{"num_hidden_layers": 14, "hidden_size": 704, "num_attention_heads": 11, "num_key_value_heads": 1, "head_dim": 64, "intermediate_size": 2816, "vocab_size": 8192, "hidden_act": "gelu", "norm": "layernorm", "norm_place": "pre", "norm_eps": 1e-05, "positions": "rope", "rope_theta": 10000.0, "rope_fraction": 0.75, "qk_norm": false, "attn_scale": 0.125, "bias": "none", "tie_word_embeddings": true, "parallel_block": true, "init": "orth", "init_std_qkv": 0.0168, "init_std_o": 0.0, "init_std_up": 0.0168, "init_std_down": 0.0, "optimizer": "muon_variant", "learning_rate": 0.000927, "lr_mult_o": 1.5, "lr_mult_up": 0.9, "beta1": 0.9, "lr_head": 0.00758, "warmup_steps": 200, "schedule": "wsd", "decay_fraction": 0.411, "decay_shape": "sqrt", "final_lr_fraction": 0.0, "batch_tokens": [65536, 131072, 196608], "max_seq_len": 1024, "doc_mask": true, "train_tokens": 1052000000, "max_steps": 8284, "dataset": "wikipedia_en"}
Each number is 128 + 24 x the weight over its row's rms, rounded and kept within 0 to 255. Layers, rows and columns count from 0. Numbers have three digits each. The size before them is the row's rms in percent of the matrix's.

# up: layer 10 MLP up, 2816x704, rms 0.0431, rows 935-969, columns 264-351
# down: layer 10 MLP down (transposed), 2816x704, rms 0.0518, rows 935-969, columns 264-351
up935 107:083110124073125133125119166125084110099132089109135110168148136133115116096114117111139130110142124100136102115127130143114174110130103127123140104161104066119150101126096061112139166108146122156116106072107115154113133133126173160141114095082126118105128117113111
down935 103:132124139128110171138142159118113143170144101123146138102125133124137122115158128149108149151101127139150151106119135152159134087128124113142134158167112125138179135143133135161123108157117160213112136120114149147114121123138129134113126087145112133113109152137127
up936 099:160119131132172135108128161091150133173104160165133117096168142098137123178144142136114125143113136112156117114112121097107116113130122132194122085129118109127121092123134099115101136134133141133128112114132110144174110125102120155104104124111132122114086150117099
down936 103:124127160151114133190105107129129098162131134124168124132161149153137084106082123118162105128151122172128115078146134132116113114098109142096143120079080130121129114091126089138114126123155141146148118095163134123111130106134138104128171109161116168077110076096161
up937 101:117112111063142188148130093152113150178153117148124131121155125151129127170119110102063153126131111108130161152187139164171104120141153095123133138113072131151134112108124123081169119156137126190126121142143106136114170092186133102116144102116135134110099120118133
down937 094:167094119123137140112069112131150106136106181167097116116095098148162181104094163144114121129136103157143146152118126095148131103144125153110124145136126078145137151135120126124142171171152117255114090145141128103135126143157128143113124112144144126112147143141130
up938 100:148141071136154173128133152104141097148132103158102129152109161136109125126151113148095135094173139129148111159142107150152175122148135127133117106137119130122139141121095132136179123189147092123130104106100141162118082165145115118135136114122121144104140163139130
down938 090:093112120123191108085148158149142150168157126141154130098131091119128100090162119106143141146146126094116140079128171143173164127128125112152129112153154113163144107169116120102084117108143153148170130116119145098093131126139130135101167134167154139151089160127148
up939 092:157169118151097120101128129117114131183111171124117118115135117109133104103116156112096168109170136170133140165114129125093113112113117095125130178070181135123131146122134113155087132142123109150115152131097123106134130162159156118097121144136150096155085098112125
down939 096:128066159146133110114087125146134120076098128122092139179143158122136132090096118146104152159123139144100128139136134163144115105124115136082126118127157146126148162141120140113173113132172167125138133067129117134149096145124138183140135130166177112148148079113140
up940 098:155131135149093096082144168103131142120106149177097097151148096147111077113152106169112134140148215128126124098118137107163131165110113122100159119136133171119131122137132142107132109118125153091076119150113101123120143100120122149134108158131153131120162159120143
down940 096:109136101138097119149126130138154139135138108092150115141145107121170133104136175135080151118130177156116131126127104144103142122145127095143111106136114093128107154146151120116201150175115114146176122194108151105159104128163139147103185117154149101205109165142115
up941 100:127148149157153165112093159172132130084133134110155131121107100158094094089118158132143132171126133155145129111106120149170164134084136107156111146091136094109146141131160152120093109126164134138107143147136159152115120139142122165138106147120105124125144107115110
down941 097:114119149087139108092165088121128117115160131134129146100121116081115118180127123128093149108132138102152133181109166103099133135151149175139137133073150117128124141156119120121107082116135091130094117120147085134153134146133141148188114108107101131154143130137141
up942 102:129110134108128141107135143137126120137125104108147130159095112124157140148168105153124142110136105107148105123121178135149106133096179143150132131159183154134112103149150099131114132105169143169140131104176107125106106162149170160109168085119117166097132167167132
down942 093:155115154139095120113086155154178097158130107083138125159159133123111132152113118070143127162135167126132114133157111128123126163151126117131170140102144116123146109137110126121151108110141139098117132123144114126125126111109092133129108140106120114143137123116169
up943 098:131151118117096127138138128118144123130139165073137150141094061128114123104152111118123189133180130119112143132140100095137171163148119143153144126118110135134126104091107180136137127115095109156117138103142124102148199133166127131117112134108098118169098115125139
down943 092:124130153116133137134140130115140175135087092155151090174118158148142143127160163131093137122133126098153061121101155149164155112107111155096122105166150114137176131150104116139115136150147149102125113195108120140111142130100123120155159125151106120154140139123117
up944 096:164109098093129133100098096112201111115114130137119084161144125166118123133129129091151111124089114105148133103116085122134104109091126158139127141123090127127118124147114129160146106135127143080106128131134116098114085130132113167130128119102139163153191171132142
down944 101:136125111165135124107115142126166071130133125144135130145124155100126120114141118142118123134148116154139158150144159089109089148152137118128076111100206104133155148112103114110112079149126149197105173062154092166134143143123136098156126145133110124161135129145113
up945 101:146123121099140114118139144117139133113073150130121090127160117086119113101133149088124137154134159109116140120124134131101113114144115122139119120134138139075151110171129132124109115140133100111139098122128118138145122107103126130146128106119162144086137198133120
down945 103:081124151134086165142169156152124144104101144083137163110125107103133125163146106144115094073161114128105120158146119113152098117122082128110144127074097152082126120102140123114113138112120142086131118100114167146141123136115191127105142114144149138132132107114124
up946 102:144166117134095143138154163122121141118088140130187117145130134133125064114130126104157117111124164150127106121080118124103135070100123169148182103155113110104147151139112171136149110100125149080108136093155128102141115107082136152127127130105142099103085145116140
down946 098:113109132173143143140131120125154140114118090098054076135127101131141109127127153097118116149157117164139140134169159101170134130126083107143089128112106116166106123146118096144135182159152097148140122147142128112149118143172138158125110145151127162102146113108144
up947 099:110146116152161100147139131138116116113169144134142133103128135122158166158103134116162127131124146159179120122140146132122171149120096150134087124109156099145122103110155160133144115125102127102116127129149138100137102145072146125135148125149116185111144145131157
down947 097:151104104120127120083120141138131130168124143097095138120142128115111135121142140141128132129148132118136136155114141162154137135149152096136164130154157161120161127114122158170133143150104106086132111124113071133122112129131113081158141096161140123168152129127139
up948 097:144139145147161076179135141152093114142135125141140122121104134112112097141103116142150119132178120115118099084145137138130124129111110153126124152115103150108162113091136109129108157141103137147127106149133171119122131109151092149129097120159121128106170094117111
down948 101:124147125105093091089110098115139109086093170123124124139097092090089101087167123113126127113118175108139148131118112131160113178135145108162130101133121116120139120120148089121160139121158115171131106112108116155141163136165152143143165143149106095095126156111186
up949 101:076061133104085142153136136148097134135107118121136090151130147115144119110155103097136134130105131145128160110128138088113109140113142155126089098154121135120191161138131113084068113087151084127112145123153100109101115112118151117097095119079124132137141169103110
down949 099:138135133107137143119093152144114117124155103098126110121164097150117095110142122141097145136165135147142105176102100130093146172138083109139130140084165134193098073125162137125127110130129120134120162142089153115145187096156124103132124114157086146120115143142158
up950 101:097128112133130084118121136120151145160128145113095128145135142110103148150125120128172152130132115119138144097149124107130169140141122113155111131127154148094129145085181132119122133110129115124113116122191155136171109161107129139187126142164165092103127134125131
down950 098:106132114137113114130100109148168162108109105122123122120135167140146136141103155141112083124115154103071160101107136143156116150131131115105098123122167155172144126158086100150155107109161125180110120136081119149131130103111085153125131137124143125159104118161116
up951 102:140174146170115096109138076143138122107122154131113166132097149131105067157122134129101132101124150179155139138110123122147147150147096114126125146163116114112095102133106137100159139142105158140137142133151139130096097140092171134120129155143115146104122076131157
down951 101:115078158119132127160144164077124151137135116136152114120124125147089121135125186156105175139115100139085144144147117116123116100120154088072134060108173128122143129129158080118131161117107139155137127119143135116138097115131167165180136153094149164148121107130118
up952 101:117128087128155108094145086138130105114127125147127139106141135113143149141087112156082149125168124121146108172103079150128160156106164148143153115146127163120118149097155136137107136138067089113149165105153139145121089156113126105107148164088135154147111124106087
down952 101:150148188078119164134100116137139144107136133136115165124144105097108128113148164146140094173134165140133113128124170154116136099145110159130126114136130144105115094132119111115152112129138131153151113044119135135105145090130131105118120124165102133161134104131151
up953 100:091085142145138147104149105093100132084098126158125157149142125133125124145120111094132114136124131124107153115106151156113108132177111131119112100099092112102078157125129166117153127127124122068161128158158198073086136127114189155123110153111085086129123119079172
down953 096:177122126120157133151104105117141130160132090128090157107144139100165144151092173139132115102105161128105132145128151171156111163118159160099137107145109134159105131132131096076133138099111152145114131148101120112112116114149123118132092153152125140109128133154148
up954 098:123163176123134120106116172133085116143163194155162169143123117171097139126135138113127151144117145113145095114114161104112152140109099114115143112092140109131139151170119135108120085128142152098131113131121105157127169141128100125132180131097157179144119108163151
down954 101:148134126147121157123129119133173133131109124134142147149163128127145089170075135143127111161170146081117165149132116138111108128172115111118097141123123137130129111173107127141125144116108158125135127134059159172138185103149147124150127079130125140138102153140078
up955 105:107127129155187113133138141129140122140128100157100133147164153106155088137093162170118120132114080153136134071113153112112084118159134111104113108152144143140127121042118153130140197124131140105142140136140121120182127140149171146139188166160124151107132140149130
down955 100:117118134129188131156127104101142132131132136105068132140151131097129141167161126114150101147161127111098118135134124125075127107133084107121174122106143123117141096129163148141096137133134163168109114100130092132161127106124141105098159136107100149133135148107110
up956 102:173085133123127136128132083101110136163155148134145199088119100118124143137114095125136131115140097128122117151113144109136120120114122109123188099169144105138115148081152070111151144158130158110107190130141113116131125150140150123151130142130141106107122119126137
down956 111:136115101117111155132107108106095089141126133101122156120129124125163118132137151108129084142183119109107123131147121141080098126157126126099124112101165149136137120115145093136129131104129109149173123087124116156149115141170139150150160108173120144133120092121167
up957 099:135154103154135086133129173117118161131068134129109157105099111086125127172165086124131110117159111119136127154098140076167148107123136106147139105136160118117106109125107108145141140132122143122131121134144126165091088098166140105139154128091110114089086162139135
down957 095:121127116133108120154127093107128080116128120124169112157169139133133124106154094083097127129131163108126128087097137180111131110119133082083139129132119141133117130086180128110124123097145102099147131152148108107139147153099183139132171133167138127101096140121144
up958 098:112116158133115175168135119138132112145143124123128134128133113137129130146122124137130140123143111121171128114135117100156141147178108142153125121115122131113104104142141147138108084146131156110113127139090084102085118159134147141106145099118141128136140155132116
down958 088:115103134115092161121099106100131120106156135138146137150135171138104136136129133143126146093121101164145145117118106151142146141137118193164137187134138158112122126149128171159164124127139147139164102086106100125140163107141104144139128108091111138148127168145109
up959 100:129132144093132098109129128167160112134138115119096134158099120145103159131095120111200108164158131139141076124148120136131135141145108173126113120134124158168140112120132130087150134105109152097150163104136130140102169180128140126183130197156100099113112172167132
down959 102:111126092158160160144152142069100141136158129132068142077143092142147100119118132138115166127101139110067158118127128139133138134146121109150150124099107092084135133147167134153081108091137122102128103095118148108110113085123108130147117139108117120116156098137144
up960 105:077124147154112141097121127093150138144113095097094129091160116138100150122142153108138179107117106082132108105124105138129078158189114125131130148101119124124111150111143140141139138130092132171128127136123093129141148152172091118105119094111086167131114134124108
down960 106:114121109169129125130108088095156112119103099141142117131145101163109135105112161121118141122136146146098162138112141114147097127093135147158171141101164114174199109140107124090141122152114146201158146109143109164151148124186140091103130124122123155092144120178135
up961 097:121139126167141130144147139157127098127143129136152134109071121124147103105105130134179083147116130129128080128147110111096151117150155135093168141124128098102133085188159163131146134116143148105178131108149117144096163153085129119121142157106117073095125092162110
down961 097:130137140138101112128109175119153107111093130135092143121122143138098106143130137153189107102093144137160097137108136145105100091096093135156103158157105140138107142168102104116142125129109105112147114132112132160156098088083134161118143127139127143100121151165151
up962 098:111153147128112164102133152089111107136106095111063090123123119112117110150111125132089159163116129117165173131111146124144113093116096113158189106152145119111166156109117159148128133152099101149134080104149141132125099068151147127136096167106118153124168116145116
down962 097:134120098141130130115101115105132122137147177143148113137095152129112140162123105152136102096114149131079101144125166098138167136140105146141162126173110106120143125115116143080125148119126144144134126132127088122126139147109147118109145161139113132128107111135141
up963 105:147117113096148134129124114139134123090141132162110119117122142147097127155186123127098145154120095108134094134165111139098101144088114073103160131137082146139070144136055163106147094120140138129097140083113130095120132137162134142152143114093141094107128078149183
down963 100:121098098124136117121124167080095123137139120152127122131128130111121079108107125096120103144183173150146146143109142152115156126162121097137094169133117146124095084113127113103162164098140151168109176194161149130130140141130111149106114144145166123103133138172124
up964 096:118093130112144111130174143142143118155131129170143100142083115050114104123135097096096124138103153099119122149144101087105139134136104129125151094119145091101148135089139110121156120120137071105129130067095082112112147078095119219100094124097121176154138160113132
down964 094:175110149119139090130115112116138139114154094091096152159159125110105099118137139118121139082181121152088159085142108135151164140095164115109099120087107114131134057170114112114113136148119144220144129152116135160135126136152149112124179111154149114125121157118134
up965 101:156149119126110171103133103124105112096130136129151162130165096106126147121146101126146138096083163120086114130051118134135097140116157100123116098127101162128112143077110139123120103153150094146068130127119123115119147156122121134111117158132085138172101148131117
down965 110:057147126129153110180107129127149129154120104154121120144076103128104121128143143138152128148184057125139136121122163081126162124103135166161145145121106130162084124137141142107136132109141097193129121110153147097092141130105136129139077155144144081101173141129180
up966 097:139114142130119139158160158139114124115129140117085170135128129082103165149135132085148111140145113107128128110125148147134127137134097118126103113124137116120116094135126082087107129161139136118094136108119126140130073141138191109087124163088124101130145146129095
down966 101:151115110103136130085084106135141143124182099160140138118132112146187123133135085132103158123135142115095116094149108129125148143121123103128138149126149123119132127127114148137102144121176136131125117097137133102157127132116078155137093145120160095111125132136160
up967 105:136150150091160140124111068139104131120133093136141101176111175132083125142135107114145113095089161139142106101132154113089117123116102113111158152136141134104085131104136093132130154125130129158114107103097096097110144118135113150100123160120164099086128128115135
down967 100:144165115105127117126146158106124149131123116088113147137141082160096125165119099099104147107164116106130103123124141138158130133160153148112094114143066096187117125143149114122127120130118137255135129120126162115116089127157155149128111141098121104129145162122150
up968 100:131118108125132118125161136093113144158139123114144139140099108080155141103126154119134089116155126101173161127139116119099100104084156137154119087123146110082157144114146122181122121143127091178126135104093122133148128125114121123130164169103168089170140177112124
down968 106:149131177102116137126067155154120121153119116107131099126110139116109150104134151146108097144121134104171122118113127130119123105118148194095129111087123141140177106157103116104140113125133138193113112139160139104127144117142139071123167166094121103161135133143097
up969 098:142125163108164152070086172154132098132169101133151123117166182088127155152129148139106128081116129133143108124161091105111174106137108140106164128108136109135125107115132102109132128108154092119151160125120108113124149128134120130144146128117145103147133117126149
down969 097:142136111148099129168125130112115110159117153128109123154121104109087091152145145117150111130131150121171159134115140101129120135121109115149095171121113140143102118112117180121138144134113139078168165157109069171067128145125116124092142149151134118102149191131122